python train.py --vocab_size=4096 --norm="rmsnorm" --positions="rope" --rope_fraction=1.0 --parallel_block=false --init="uniform" --init_std_qkv=0.0594 --init_std_o=0.00743 --beta2=0.99 --schedule="wsd" --final_lr_fraction=0.0 --batch_tokens=131072 --train_tokens=442300000
Each number is 500 + 50 x the weight over the matrix's rms, rounded and kept within 0 to 999. Layers, rows and columns count from 0. Numbers have three digits each.

# layer 9 MLP up, 768x192, rms 0.104, rows 208-256, columns 96-191
510570545541510412477469523450479441562487509505503529491645457494464512548509478452542543529503352501549484524536487449583479460482570511525446532480413511455474454523515514511523507554548434525510425537446554494449443493406509475464517591497500472476513518513489429424520513508434559520
514487545531520468430469511500521496533589514508467542489474555430497473530382526601530494540567480498605511417530503443536528561511513502478439576464615568464492484546501454474466447483449531339458493626524524450395568505482469497462407488497410584540394517476430432533562509471513546459
556388471434503454509518427509532489377520566432545550492566583443547408579520549418456460455376501516507509568499549468516570558448496493443488508482535406525494503536515525442494613546467563518526568501501590483616530537533555400478482577517459489484525591512563542448510520384475491513
465513504476505534521398522526471449395559468457432510468402460466487411461363548555352586545564484527449405512476474502571497459443513448489508549534522535506439450421526416491568460447464489496491452454519456507551509496461505547547517551484529415492522472524471518464492505565539483534
492482419522495467555519505481510472458540484530472490491463611507522493451584467523480541496463535521519565468485414584478536521480496442459538617512485527553496423429388551557512488571557537458529482518401552602441543443507592462554510518504550511568540571367565454533441470571550529593
478562494477519504556428399487448521403545469503526586565574411553597516511417568481429540552549454540467492535440490481539466517510392540523570542388458592534481486532475513409475572537578474484499521491464410484505602536477449514561519547498443388537424486505508530373529402472452566474
492459477501510505390482521463498454485517476510588460478577453539543548498568483491431369507411470471520456532482546543535495513474406494445468528390408452536479558482532461507367498472577531475496449526481505506523514490535443544572483413517461528492545468439433462545446469504552584500
507396492514552479542511435456588485491528542473521526500555500533536470529488570491452441432483519473500590467429495520420539549452524485528500444532499515494481484478582502470481557506542490527526462407500498519566519497498525486463584503593511407479538496531507558556484540485440437501
489498538452403568491473532462469481479486483471415463511390486476476388573453479531531544461504468520540559516483429601579460573498483555433450554522461484519514451453474584431509580519548529424440496549489380525454542542552493554587490561475513532444453497538472484557412507537480555392
489530442588500475530481544488464557460582508500479430501492495504578525598543487448542498467547606568443499509447485526473527622557520436489469600518508526442434548593587465459515502525616569427499450544474489584478450483494505520477591516473426551560493495463577527574432424533441527450
386469488475556450503433533524552445512570532569554483575540523564442484402495483427487489553436522466441500450443513549518532412490487406487562573497367500604453556547393473516551513514469547449408474515448470475427466437447401468491454480495499522541499424446437553488553440450404542540
471537479477528541440553489495525499483512508514454490469554525550509590489466507467449429522525483470432442563449518510449493551528536420489542477481547526422431474492608545501445512475476481515477491541500595546467448567468540539437546553463442399542574447500442564492567573539487480500
513488435512440585473512486560550547564531467497513444560427572558533529527439468515491461498469554518526429505593466539510498505537408442570409421430525536469533506498505556482481492519451559502498438504452485516464430471517485431491512492541549451440453457541504549566400481502431460401
455521525424437552568424545462459603510553445537489530455409534396563500593458418412496444569469470539519533518604467473481408505590556530506518501512565545514475526560503466476465554456476393493481441429595454449568437442544539457496535446446562507482523481557503485496511491523503498468
541515531387481471482583535581493464463544533545442562493404545448513490587502530488486594546627560582501413509508489428489563507458489465485488436563544449591611485414502486429495417468488533564469558495505520460488478484510498563557433493485560548524452541523535552515464508541479527481
478602487472535544555552567616514605547502541465492573505456557510459463510525407519441503578504518524557517491434510543439523580412522483522459488502494591565519522575555401439482441551575565544506415543553491467624424475506472559493445565461468482570488496395500497522537544432427533467
456526528566479527526539485431496505485524608532480498471544530562525507434587491526538454452517505545606541540469462589488525520463526463504440466504495501570465478560543541375494471558532614488486486497474504426468480538434478533456606578493581543473506450490444523472574561435490512493
418471424577429605603501423514498462439540501526575542512515518538529494477486482477417519519511419455488486524519521550476479464510481409495524526536444416534505443537520523568491525612445484567509497579543457521422542536498509498587572403474532561572364460458546512517412549530494494549
445557548419569467416494430424476531548445575530515596459486610397580497470498546604584465403420531621561433452517503535551469374496506507527552453418531482456455522498484478557509537459564595452536514495421452408536435449487416462496536491456523521477544489506602442468460463507518525490
482458496610537545511501452467534549414560561473400512540407581572539471528521475520537453510415487513468544528477563415517476419463495484470557546532459461463486509551529433448520466587515490485557430481576512519514566551516475483451554427520523491549432502520526569498545515484518508633
439565509500595524500554513439465529511540554420479522508458510501486547476516439442523517448448430485554483538519587468507532558543527591479520476466546491489445561403519543572484534522553507571491491491513590549494450485482544474545557549463570513483527516505575499492434447440461451435
473443457535607469495488481554464502534528482503495518423567508466510527509560439455530437472409481470509581430468521478500470509454530541508455507487548518569507498445500587568423520448570486474480548493467559467519554410441536525535498467485508501489502566506565557613476574537538604433
488580433524429521495534493496509520457478492507533485414529482492540587508526625484529434557557489459568520564503508494524467484485518524550476454441461532480455394459526471479481430466406528537537535516569465525532385477560529509498537514524587487441547570411509463448498389515470590456
455534541442527604506483479544576462520538409457484550426456534495520531562504395434466480489451486478558474410471517493562562463560608595426505512547558504541530585391548522555597554430507450469464406467401498529552465483444456537585489506460536503577515564579552492438548349573458515582
447605425490518479474462422404535524403486455446532469532499438514511430485552391505514489482521385484522503470445403550562496473406499502456528437498496467586586531459539346565437530511535490508525439501511488459503486505493504535425462493567464470511510503465459529561522460584441519489
492527611462520428493558511434474491497458370517437495527459475334420390458363473452484482442507549478493425452487498607495529445477473508537509407424404560463498565477484533533509450550563478553371537483596557413563440489449514453488576515546489511415500511543438525511569432444497454485
526465496445500607554438557502517549474464502485486532516486552549569546560526440487559534515454435517528606562440555518444538517439498474575453500520491514504523509551441514534507597439568513526497442469487500459523436426503474490585522503534517472505568545499571534475542524463580507441
636561544492505476501445506531534508505528425462577491444492476386479530475360545487438510596542411569422471533522523495493444543383516551473518570514486506432466510543585544500523484468513517466563431466470504535460494446449473505528476421433508464502427538526464517596490503500474588634
515499556516491438485483579509523549549518405501540528487489398561464528521513550446467425598423469515484497556519518408453422470532515500485568450506462518504466585540596412423489599524471469527491520443426475532581510543525470424587480484505444542526528533541460549473495444559489476500
506522405494530553536528453452528514468531443482487566538487463506484469482444515451566501419545500457502454455506489588508422452588509489472512471515444395489484483545469429446428509606434397460505600417492501496462416558394422523541576515401547622504550537535522503514487454527525578532
480529572453524442471507440374434476534520538482575565471494405497458511421571423492402433542506469530413459520502519428533522479430519460509443515440534487468455514456501452585564417462442491535437458462437464573402575483547478552573466430487490534550540497486480411556438533416391547610
516532508551454493483518478519563518536386567474407537533531539446523439578459575493471528486525541425483541492438461595461556493507537505534481515582425549510513529455444479476472559543435455493502528523526458421500500450465500503485467539492467531544468547430509453421490493547466460511
560532437595517450564492463485522598440474499565508521463464605506488537574463464551553510487493490496484545529502500601547487501545430496590561515572566503465437512514509566617495494475529577485476390456457505603579505541461496540478506481534614417521492438532514551582518427452443526506
516496422395564662521498494418607530458418459452507482524471535449492404485524562564511469502460579610421495500513527449439527566573541457565546411525507538554505508467457549518471516438524437535472503566546555529415438455498539498531504484513407498582585539425478465364485599536455492481
529451520529472403494477440493423503523545458483544396521607587529491500424432543528492548448482449470496553510572482476485528527483570477560506423597544406508439539484507401497518479518463486532444606423559559458500549447494522451394528436469521555519536512456516511456534474465443532454
518471510421555481404502513488562476537485509581511378499482497546398476549632443504387526560546450520523476522519477451536502505431574479586508468457507519529445469409437502523480434514484564500483436482518504454531448420431567534452489572499403430408586517455488516460443436422559521544
524525488522499515570527455433462488443542437530565579519504587441529513482452579400534437515471609490465495491506509566478504606570410477593359617458495452509486529490436463501510451521534522515558504527517447430476481630530482497526515528408498502368577541583474493551472499383485455498
466471484397483523506560471463516475511446542472461417526512478430557423490471403476519453532512497481459471471624479472490397517530483514486453472539499478499541507564548472518481460573488479513534431472545494419436511543427469535486583480493477518476512515444556436531478536592409497518
487526455505490473460440486486520544454508531517525454453414603503565442419625588464583506525432520407442539481441487451432424447496580542585482522506546482522567510414539546514523436475491492449514458503446527507436480373572441503476538526476457493416497494493522538418470537495449542462
436494596443374446581518502499539492418522506567463503507496602543487554500479474447424547447575426553438465512435502449468471511508444525496518439546568480494490490617633482540437500493446488380520520513473508524488448489482547392489544432528436649584527555486446458501573510554490386529
549476577488463471496497610550472525414458455581562478466512592372556459569571416569410502547501428501500578488576547483448520461514536431549485447508520470548504411479576512455461501518539518457549555580531453548529386486465438567468486558465573485496472479509459419469494497540498423566
509469555480463478504467508491430539460456515466480534435420445523601569552511509458600538452502499550480539489409431544541415473529486495463567445498561516571509443467511440453529440432506418446524534478495527508429494490429569520394415498502486539503461518477498572566412495416492521479
429455443550545458487472461497487487400391471488509573458501555506454445440532483492517510482533449541503532538502553451497447467483540557484530461449497522595449483549509492533540467510430534603523543497488460483465498433462472381530428543527510500482484567544479557460494470561434485457
409444497542396536478540506538464512521427462574403486532528465504505415496455472554471700375493547479550513526388515596413540487514536387435516490490532498502526403477431557493497490474511398504479481523460392514462511466489498556501513570581570475529562431554409501511523560492604525493
482452522407443483554580473518463489443426555420514416543485516453487543569600502461423485505500543470570554532461532488595595437500476449468529614493519526460447478469468484562456434473538476519533463460581504469507465499447511476549458498493492454528455513539486550456409587507465460513
514530516415506503462472480477426504532514476561509465550397408503517460490492550518444554517568544559469554455495547455455504591543540528496562498559542545502397484470477507564465492520479542521559381528602513456422505520526454462521441554430480468463497528559500549464549508550588610502
488503511502406424599506547472439472522505571510508442507461475513460438487556513538441491540459512507574463527540453520475561474502501433517515503471554556554509501501392509461514545527586473434488593592476558611524476506547470489508492420425512530446538447509494559510461445476409518525
508520535514544500426464427424522450548499568574478499470468370499538441487437537498402483511487566494481495640473508399526545456485477542399431433489524518496519452440502512603449461474451566502448434503443571483505549488476532485447508459474511529485479450544438529509406516450468525555
502526440461462408611385546495466474462545492547501470419526576429433482474431493439503394443492513540519418490583587545496481445476536508489410490539420571465514528579484414521561566451418540477482516473513444458538573542530598508448497522520448498452370547502426492479523424487515407481
# layer 9 MLP down (transposed), 768x192, rms 0.0872, rows 208-255, columns 96-191
463405509561513472535476464489479547492552415398533384596496571578572610447504479519462502492476520536535481495511474493571523490514559440511537498463498417529569470567524570505444499554413547429539451523479512582450431490558575444512522469538588498464390532497456519552487546469587472502
509473544548507472470558481463517500531519578479454504478454537454554475472481503520528455574480458551430475526552548554458426521592533547499503461467503505448436525455467556420547520519429489471458511508573533533508450514491557432512502522548454590539470407476535429570478473532457434481
579424480450504447504392458470427444502570441645411492501436494515542531587553489592503443477555446637513509518500424500417530434540446497514540427423556556520447569572533471561449479519564476467590377510483584495422524526483522449496441492503540497539451536527539551513578501531551502508
553408550585545427577516488564515469459569432417534442499451533520511467434564492544457468503509545548522464501494485487497498517536473448548488537510508464490541523524506568519521603522525502663432544401465511527541569429439456353501532582486515481445583467512635471370445464514564457464
553594511512553534519471468464517607519467436527488395518512568487433504427481447556484516430577557585449527514457549531485474472468526525430549516511437526535560464550536464551569499498519493501524531426486518495451569484503525454514532470530498398488453595537633539446525457596457578440
588537460498557518484417519520542461505447495435511479525544537574531516452531481548466550456536463524494574599517440496444438445449528562504470481444554582425545503511408494446425552558529544488591456466509482558454514476438592582587528464563516457539459492492475578504520497507574588472
478549568502488487594528536439467544542499547509487489511480554543466501534460527498545513482572504491514493417480444484484476477531546525527496504589538487484489509495421500462544534478448489577434534503548523456509442538437602436486500600521584504439526536510459540538571434594515487486
544563552530463427553594583457588550451490557509525434538483433467409571535502488532471530482430503595608393524563530438500548411428424516541538541506451505440472436562524497556562531488458441493520466542545528485438542492374503459476473462537498468531482479532478540487608472513515497513
488554467514575424492554472584478527511438516599574529475523535528549551518487508404470397551470460437493450499532603427482512430560512463540496468529425487613474542565508471554436433557473521535447466521528536552552492470472499471473445544592463477517559465490395485523574469428533504580
533501503496551516568534460520500585588561479431545497487480464525361461530474437400528546499533502449535486525483380560539459468580511537485440513514609482440546479470499430433464361424480530509530458640529428510461506612481552398421425530564532580479516564517549499525524472437528474498
454473573423521470425529496544537513502531542555509491456534514489492533472540646481562538485572439530459361439522445442439469488446557582480436482496466466542484560497499494503467438441529486523518489535576525449539490382497482454523503575449417480436519449457549484512494585418562506411
501515590491515502553497475506480511499469529415440442478553532514495526506477518508501546479503494493505596429585447461509485535476501484593523604470390450507496479562489465498514446463506500526615426404546440554535529461472470409514399449550469536495547558574484449440474472546455523470
524421585570486510458472559462542558468475523546508479372498462503535507495504492495532494479511488607539530519578428531475472569492404372518506454573485545510525515470488478502447618408462344483431563485521562482477477539462516481513486494482542563582474544536510428485531480511503545493
453399420489506498433472494424522583486519518584494500400477431624544448507402525521480516434437518455577411495517522474569368529489539598433482523563439541626496444524436451575451506557495461505479498495538479516532522459470587510559525492487470516517503519538587417559446443604433507481
505464536479563670499424536510459515500520473487569484452628520529519559520524524555501433565439465517474473513451549518504521507538560454503534569551420592448501431548488427493477541627439512492464524632543413618530449530500481419517484523497526440468555484483513445422461570475536544588
562457382444397570496491491552407487481495590607540510541526535575450472525492475554511460582532476401529652574491472617527526564454500517480503452486482437512473465484449502482488560453571552450434499481515373502532453494571438525529503581556496568563566500525491520553470437523476452552
522502583466489451463445551515598540590555576560491433559426464445447493504496460577533517501486455556670549395377547538417506503507518497506510442416575585522478525444540469535528468456471468541545477512528445478548578545441468407508563592457562533554492555548496640507586473435502553474
491467529526462473477478618554591505523454452457521580480464445432548508496489440468553445521532492495531452558448566558519483542500433486468461521615515528439451450521479422537434517411508550470548485463544447518598482436493399369493479540525506506456464567454436516532478464538535457414
494559458489480512465476490499390500431548492446508367481477432509445473469508486418515409514561503470522409507410445483445466527491496517540519463490504510531532435489505520437438515559612477580527517541580472506424571502447549529477431523535507499513506488478431497509505579582442498595
543523496461461498490598495451509498493494550534498575432533540436545457623507388560462432546421495484625410555468571497494486446539407465456591533506506524581428546508415541516446538481424465512481433540470507513528511536515528570462477458426521496504580427492456478498471516528524476474
527517513504526487515441487455433502551429480355566526491493527504553423445484479499502473531586580477486491422432484515468491540427529451447537490498464468468504564581488542547442550481455515487524532459517574528526471542491523488460489481450539568484463525556403465477465589427524522449
587516464495626509519473585478464477459512501415526553422460590510431487503539446574474516448454516474544543491553557534602568497529516483443543519422545516515430540564483465551482591535453538473470492533557468451490444534540494499497432509578523591528498491516505455497469552464464541511
577425444492500472581502512472496506476534463448478548411467520520489522452449514548461506469470483538477541535432464480536535576449504487483485481482495512457606504560425483471589568485534472409524495543496541521502519489466467486552479502478577454507474529570447546507457476385600472516
598597458492506464619371449547551421458539631484503532458619527555528434463526495489470472472460410630463435520475458521520474560446481462473511407505471588438601485532476413515481489460462430549567510431462477493514446481519380522504526515500517479441498501449581544436502460454549417497
545547501538552564481410561518522461479533487482513581586512592433462471595587532536454425533422474456464438472450475449499536527452434490491503522462457546481607577523479555461526599479435407550384530454563452582534543450451438530539525493537578436490508425599583556509490533509473459539
574454530422462454510575483530495522543540575468546445567516499515489508536543486494499484586465488532583585497600535486507561483475621449524436478479460433582393527468469515606573475569476523502491453521549486486549559464481441521483411432490363480542498486502531423479521527468496541409
508461478442449568440471481534544512487510502541534515435398551517538635505439479368428446462444475411563422483471577523418514470521531452498469584537514392529549521605535559535477594418534461575515487520440521459515476487450520509568495561565532452471491473506503443575478539471484500464
517458475488544566456425583403408519502417448490524489534469642483527423417578447565555588506579454650413513507499428519439464519576447497557497488414521551471471445486532482575528427682535426451582430567524470464471557473511513539551472508590533423499516502499531444469506535535501465417
475496507541537523477515480477510510500448459433459408549594442479551503529456581542555449601572458560467439455466473510505555575524471487529527480416486414535434433494505506494504490482456451540440510534493526514494421583520489540445429410502497489492536497485498508489515522511453543468
460564490533441504476435526570457514552529434651502561519444571468502462523528520474468494573491461540513542513512479428516525496487449523477495423587583494507576502420536493558569490475523548414429586485473444495568454459495461457567581453578571537500503473595391581456490604547473539453
544495444461521565523530544566577512455402505433533457538570502459470491587568508498495533473516489492458533514445549519478467559541448507478471506553441518457610590544513528539475454411481480512597543605437568600420475457514492511444511584553483407433518548455394540471503461444513460463
377551482486477550413534543502477451553495420428515473467530448508535419502504454508398505562531478585515496569544471495526508438476489434425508501478533487466555493553539501487485507538531497474509530454488472467575501470423515468494486519522481513465621607512537494494531582534493509497
472497486427474512476477534472514417539491485509475474520514502519560512500448502400530538446534496422492472418494494455445639486567624543455481475509532438521586514572472470551440465413468521486529524479480485508561471557478603517509555459540489541510619568522511428578495528516484418477
544480536561513421499433648486571515438489457499470396411425457521525525502518483480439518478578441491489473523463499457513489566494597517438467552561490485419521564433418415632583500531578509415460447512411477476524524604565425461507545526439481589577541636440633479503522513472428543521
480539464498461519535462444485471595452510449572434567604478474502470485452455399550472433510469566541519517405477510510443448428488532528484448478504515498502527423582519576501504478548506467513599427620442453519492513444459473541617419523553485545516518492474512464465412536561451423564
559437505475533494515403545398539465529556435651496434538510473503398490437550578443497448588428467451580454546437498593548471504473441417502442475462543445500493481536600480508456470513498557483514398484445502495503483525478515564461497458490437517488492558545563500405426541369460570633
497459445522445513469493542532584444473453563370419430524476528511525544464453560386501519477514499528487472516512561592532602552496570477534511577442480534414600493398549581474536469383458511488478569496507501471504412505515420482622645582482530530420435493589526428468491498516523475450
533464443462431522508563566564617552518541448551522547354517455468491468479467550385448573452458517468561459489457503510490560513435402555426509528525556446459497427461500571524482470444527477504549544509486496474576484519490464466448562484499423516523467521476412587516518440494493533528
404445463484450589543412499521500493441473460424489408519534604470546494514492530488489573402436518559533416501458474437426507534594535460465512429475598506438470472469483515527462508549522449399507488540430519564516520616429544463542434525499461601531333488483545534530429494497572486504
395641525528538581448504556568476457509447507395491466498501442551491471484559481510496467428541455588369505477529394517540526609492465498500494519528501465598516560459462509426514474490506505431551420484418515437428483460445533436525495551504486421502470480542574495565534507552485447407
459542507493357543438544514416451475524485451379470605477469572502413510408524473505496481543513585509486446581527521574463492456439446480449442540616550499514423522485435468544391561453470463530482467429463500546537420512474408546508521467615549401456617614536506516570535564502598497451
400554504517461496513519518511533465426450441362492489451540513500587394472448478489543476521503522456505568494587427507511496520535501468597544492570495469415482514469466461439507542518497555551543510477536416470523533477453418511625609466502496472551517517453525465451455456525556474483
482477402496570521584457479497514602469582459582499521405491502447490505518464501544507493578381466535495450504534536553459681496527610476445545543540526432538453601457515476496527516545537484557502523476480442476510445539469536531455379490530454494519546436469590469487492612496459495498
553537510610433516504564499537572477459490434510460535477467504450519487552466564443467503500506503548594553602445554510560441509590445500588481444477519470498520480497363551573528527477506483547541436447515438453437425516552477445520502543444485525433458463489468446491498497540652467492
579539520547558484469467489517473555535470606509504511560529408434470545539531563411511512517484496539383415498579422556521426500517488627485585459433404482516515523562485513490505454484447453583516563525474444574515504463450625537560541530522484519481455528587516461479591480549479518443
517425507520410432481481558556470531586491572378453495485499521545502506596452569481492518529405476584509518464509456508532460472469537464439492548492409435512494526593568535440446491533556458505453538612462494431531517527477508412509557456577444507541498501512409515614418529479494476509
446531436477470383546486543441437430442578464515459479534551459530418531459483543516522554491549459570514560472449458486496455437520463451513522452454541545455501450468574498519486609546534523501643423561466460461544598503488471545451503454498546503416556570550390445454492435501446457530
465521539469536572455460465424530504490583482730476460486508418505431428492466509585525426490474510590497489497564495528451549553523526576501577457472553591486451424463542586449505411480530529510496504442479536431514477488518517451467544512475499505487562543492577444472515536560480610500
# layer 9 MLP gate, 768x192, rms 0.107, rows 209-256, columns 96-191
523523504394544548502512463570458529505527427471450496528486482499481434516532481532552523453564530455488578457517485442525476464598494465506467515557558525536485446552533427493480529576362577510446541511546463461392494541550440557570540476467447491434443511445462561433439471529452472466
390537544471524463627438510428504466618568495574531476519432468386549586479483515480557436550527484525526473475523526469486489453492519400585475477512535482522527486458407511478363499566450444487463533565460481548411436427578512454550587497459495509486511412495563421488510473555522473500
489454493461492462566497504480460491485457487478498576518532467458459521526469471413427484526543512354659473412516506480526383575560453520504528524524589561523483481562498525481478510514507457578494534538438447478499530450404479560488516509440402505471500606522385531543462585493447485537
445505442434386450544584528426479481434500514585553568489566500588578483485515549426458508497494433477579509497452428560464439486426515452540431540450478428585554553448471463449426547457553525417429575555510536537530461546557500442450522472429434535512607490513561433586511520535628393468
528537541503447486488489554575440400450468410514458513539557418482556458513446507408555487452527521434425534416408423476424537573497516448508535457516541509560516534513537525452414495593567468494486526487425463573510539414506448433598481563513447588509498436545396469513552474678549513467
482546496470570497533504592404546472509527554446458551552469527478461481475461434487504459532544519499470462409481436490559502536541568504479522473483589487455490585494536527454539502547597472561490464450509504398506412518463574484445453580471547453491516538489535579552472514522506499516
499510535407524460576454492453485462556568531454431503569438433445437493524587535528442498597532459505598514493468608536544556472499462458515445472551498567422453462476459454498479480523459554489488460488466542550440406459438503392463509415548482499466469522493545491476498428529544488484
528516515476463538482449445478647504465591416467454533550556503444493531409483470579436536557512543498495490554498497474473449464439498505421560457465533564482437526490502460517518536444483410440478461435547496523428532515517466429463579465453586533464538448529599481495498574493448462496
516466499466404553491499498525463532487435476603521489566478448556473450469594500376471518497514539509461467512505565456402532413433550443472569402532459521498546535507454529489537460567431495509458457453439555546543508563512395403479566482499478498399540511439533575423508556576524451463
566437465557416505508515553423459606500479557548549453528560490569584589508490570581484549534496545541458529362518501505457571488540504491584518538485604557525478574494434542475488505510534453474507494475529555483517512459523441434568562490504521543492601448465583519459553494436478444509
453561468527535533425503489436540511589520577463559631409459400446475578461519514506515561487483547508503517488550466597495439534475610442477547491544454511435500495460453483510463501461570516440525495490540495530570396528500440508436482582467504462543477551442485484507485449538421550580
475504484481448549536628485434374540521506517542430600476555450453450500538430485519435464469507519496601443522454456434453514430528455585557455483494531493503515539523589532534496507518462495598480579553468604526485507504426523438482551518426416519456540475472429579599524484479471364492
447549508513479549494460473521501495513438402453519584441494494465466458579545494421478476474448496451477557509479487522443516424470537497477523506527579467493554483570553544513507456581496535595510512448527511488407497408439395415547490461469493527499491495484431458452465506451511432492
458479462504488512532491546527605528632428464464536466412427470570488517544515450579575414463473498493573499509488512529467519567381487395532588490465550560459463527521503619585464544534397449489471465487490523606527455480616495520470502489569521484428443481481542468529499584435541524496
461510580518315583427473588518472457543476447579532496511555466534480485613501509461557459607402519494541524472371517529455466522637549396475470578513484503599514533501442509511534469492529473417528554488537490568442547501488494527589493446525516469498549541521501468468558486404431482430
590601405587474589588497488465483483534561459460467427463510616436514556534500569503485546452416497507498508457488475423483504420528445473554395591537474481513470508509534452537487564493513434491493474568429505426608528528587464545469532466626530512473573489460487557571575500470647371521
518461527449431557557480498543409526547443502568566481487552529527487527531462517503592531430586568478530492524542478540461473480422469513534444534475483483513504509460422527605471502456447424512486574483523539474531382647479339564470522515426527566515524464376517456492533526473566514511
459515545523491481563536494505496542490528451425500454429556543473383589564528506499516479550560466370509553545490502467440551464470528472488539482462447506503498551539495314554462494489437496490523478495461585508498449424488427493469514479422449563527555532452500498531581415540540541520
548470495505439512507583508581491455501495458608539566480548418474458536453479577530497490495459519534509553437521473559472460526410541515498531490579465481484516459423495482500528509558514563501479516500493453549488558466589525395465479554446614472526542495498503529476556594501499506451
503445494520540487515557507562500512425450497472507432498436516492389569532579539597522396526496539485523602550455558443544481453576436595501579505497552533466529496452589511540572473479541492532478504517477431460490508486558474489459493510598526448534486442417511505474565557506557477493
476486411472485515565380415448468509527465545551495590441507546496541503470505588545476381551497470538562430390453416458541530528513485550539376461522498531497449598519592512504494519503496495442449527572444576539376493537536505471584534542474549497527460560510519519477527535442530513477
480434474469511415632581591492525573543549413521541404521432476466544527573538450603544425559590473458570510524532539492536481513511477485469499535540504538484510522393457476497520455505545503437551444570468523510488453649548465401418509454546458499492499526574487542500520482443443505526
416498553465449553544521522458480473463567470539541470476511448494594525570428509546527485572442400376505499461550449503518615471510472478531408604517489490462528575435569541509461508463453498409477562605471417527530501511528508525361408520577461567455532467573508462539593536522573505530
392518355525387577600538569464359532501524513537478519453574538540500529435476525554547564480514511496521452471497424470491441386607463477516515589488477504505495457529518568500471553589486485401495441560522484490540454567460489334476548509548424641436466581473429468413430522539469417460
409496519531415480553643516489527453531516430500395453523519471484471525537464458471505505533561394484436537460523535425482464492531511532623595535525557617497471523417564417500482452505507550583385435452513433557520530459571470464491410494456495527397469528591534488508426525510460480467
388487457496577458415517510546479449500499425540600574505417439417566528464537511483602412527527601489492547463395497445491413427479484495474432491526474481490493547524429475453559549565458478536418437439505465525484515482500426601525575520546449451475520432416511548523531551477489471512
379545538478460537557499512531472461568505469563467547440609449561539579519451486615428540518414516457523387509591527523501531538556519570506453527507496458519583571532517449440535514514455496509493496494481465465492505536467523434529443502526477527462466628449414487497520460452501476492
527474531532500448498464564408519460435582482518512428518490510493584598592468428562489454541490543505535421371494527410491473516605477429519592526474617456527551574518485514423547484618566536492459490513533536532484486495518442471467550591456429587500529637577507565523524529475528582443
472465460469477409594517596488477529498382491519511456555462522569523510561517428449465498436533475495516478497471457410496542536463478450532598475525648488556474533471454531475529478491478506464453538525480532416528399488471449458495573486521450502424564588441510492531419511564475490475
532503585474445614487531505497436566545487434489499467505507518459477517430461462446513547563501404498439464430367525601500437424524501490573429513546636545550503428515410476490556448528491493572431553546457467492497618476511541513565558549477465569491409529526404534526481550471551553470
499506495490533427456514539463444460546466569536380509521417470510457478500512510575415535535516438536499530505490453469497374439535410512479563488490612465480578511578497449420498498520533483557475589538566501478522424499529492372464579486468591523439458587486515475468521545493461513561
448516560559467438396576477506594506560490597559469475464503368521564488526546505472519480595539470436439513445484428473487450445560528469530542546389535531501456541639508511510553479560496576548517518470528472523501562479556509520506455451516586441512542523583539542561562519483526544425
468517522506507518436567520471525537594466513563420438545571429515458514534540540536528552554488506502412435438503519474460424504455550472540512528508498614514511458504509489437492431593466429535480555456555572518416496515468541496495437405505485459418529609581542457483546506468630564441
469551409525578405490547456544509443478406531446494479377527388477578605548572445467599452553443533472546419499471487534563482560522468495533545506481586510418483500506480625462502553490458416514411569406589515607475504532463491470492516479490446533473487496481493425520497483517575568545
502564432489513522459538467520567392477541461559577423406410516516531446533509449551530431452469553411535490501486498458569474392425452441481498589495443425509393592521435490485489539560521484596423404489582454540525458518474502573554563465529502393506591540484501468480503576455426504544
532461454465405448637576484483520445519468538567611493511549480440502577601444467435567437504507538414558529509491488435603518579518474418480442481570500393503434576448531520488480492568445403435464511495512519533557438486562489442506420516607466518454487506525424609588471411530476597561
581527501468468411559527531497481441464467452505576450509535388536473567504526504460498551595455475443541448516494451456489550587557497533575548453548482580569435570534540507468572395414517501518432506556463617567472523488631536453454444450430477485523594598558473545470478498479622457516
515523437530402541502479465380557616569536582586511573441490500444585567557527494462497441569509449445514500477583547492527488499520635514493434481599470412473501522548465496483544480501532520434411493399414479449564494483511486539475447462551505499494537514456492413504513539435491465496
380488479481385499549544500597460530533510439500600519552435450462492576438568568524509485430485504473491520420471511466544431393573527515510468535494483605576531535502554427534564546533516402602529467502432456528426474489598462479565560484513451461494486640513530542455428420548433543556
482490609485444440560505559496433520592386495588533455488470476527540565499498461551545525553399487398438560491568513507432437493429562431552550569423450392373475506611403549486538501440494490562464577492579515467491564485563423529583481529528529535431512455486567439448539519452579534448
501474523512526573569412543518462534589460508507552460482512558601496507494580455423441492488591512483533472490441489405409460490460526401462457535545508511544541455600540506491529497433439464567544475552537487551516538523587555528461461534462508406472539547516449524446509454507463423528
524444515552506460574546495493474598531447463554406540481502417389563468551507534418461569553440475487584575515504497496558562456548514535385538443580508427479519439449506573451484538615523511538413602573570553433592484452469434410425460546611466458528568498524530490549530468492494539493
556470523434513531574474532422447506491563517575425551487569528475583535508416572496482505522519473472507502439462618529482543547513469441600502526513453508646544571513491472435531478538391474514416474509541565556527442491370554461483555582523484536396492595413477508506563501493470517512
449484583459524554480523506436453549555475443515554525504416494450463468441495479461507465495474515466478548514529535478482496504386500523454523573458575494519472568580539473508446526557477462471461479462447442552459531592454504526445389474527483597525538526432411446488462516524530474516
475477510526528460470596509448453521466499471515508475505482538509512481451485504488507498569557467544522594542426498500501538470470391474407527484505579477459491468436404459552526468531479516464599433456454508547503544431541509577482507485502514452524485583449508535485443508548496451490
532512478577419441426508516433512515468474506534509527450581520488594555554508591486555432585524465509480530554503521455550550493584470449515466477523505518502480534545551419603507556475428513528475532585462519530469401570496429482525606449524413522551461568574525518585562558461618473447
491557476571528537441473531486573536483496496514496489478447429412535465514489539594495377418495534479536529492501447487449523498454528448477538494513492501472432414538572494489437490585524565552450533516565533540503502468557408448473520528511491536433493544585512483552507654550516499495
459443458561458499575596512586487482570451463509535455481527451471541530547542435427430444579375504528495510540521533544459474500547561396546468423506499453570438537450495467435561547558421525462443530494477538515455525442541553471473532441472447505428594581483494513543473536477585450551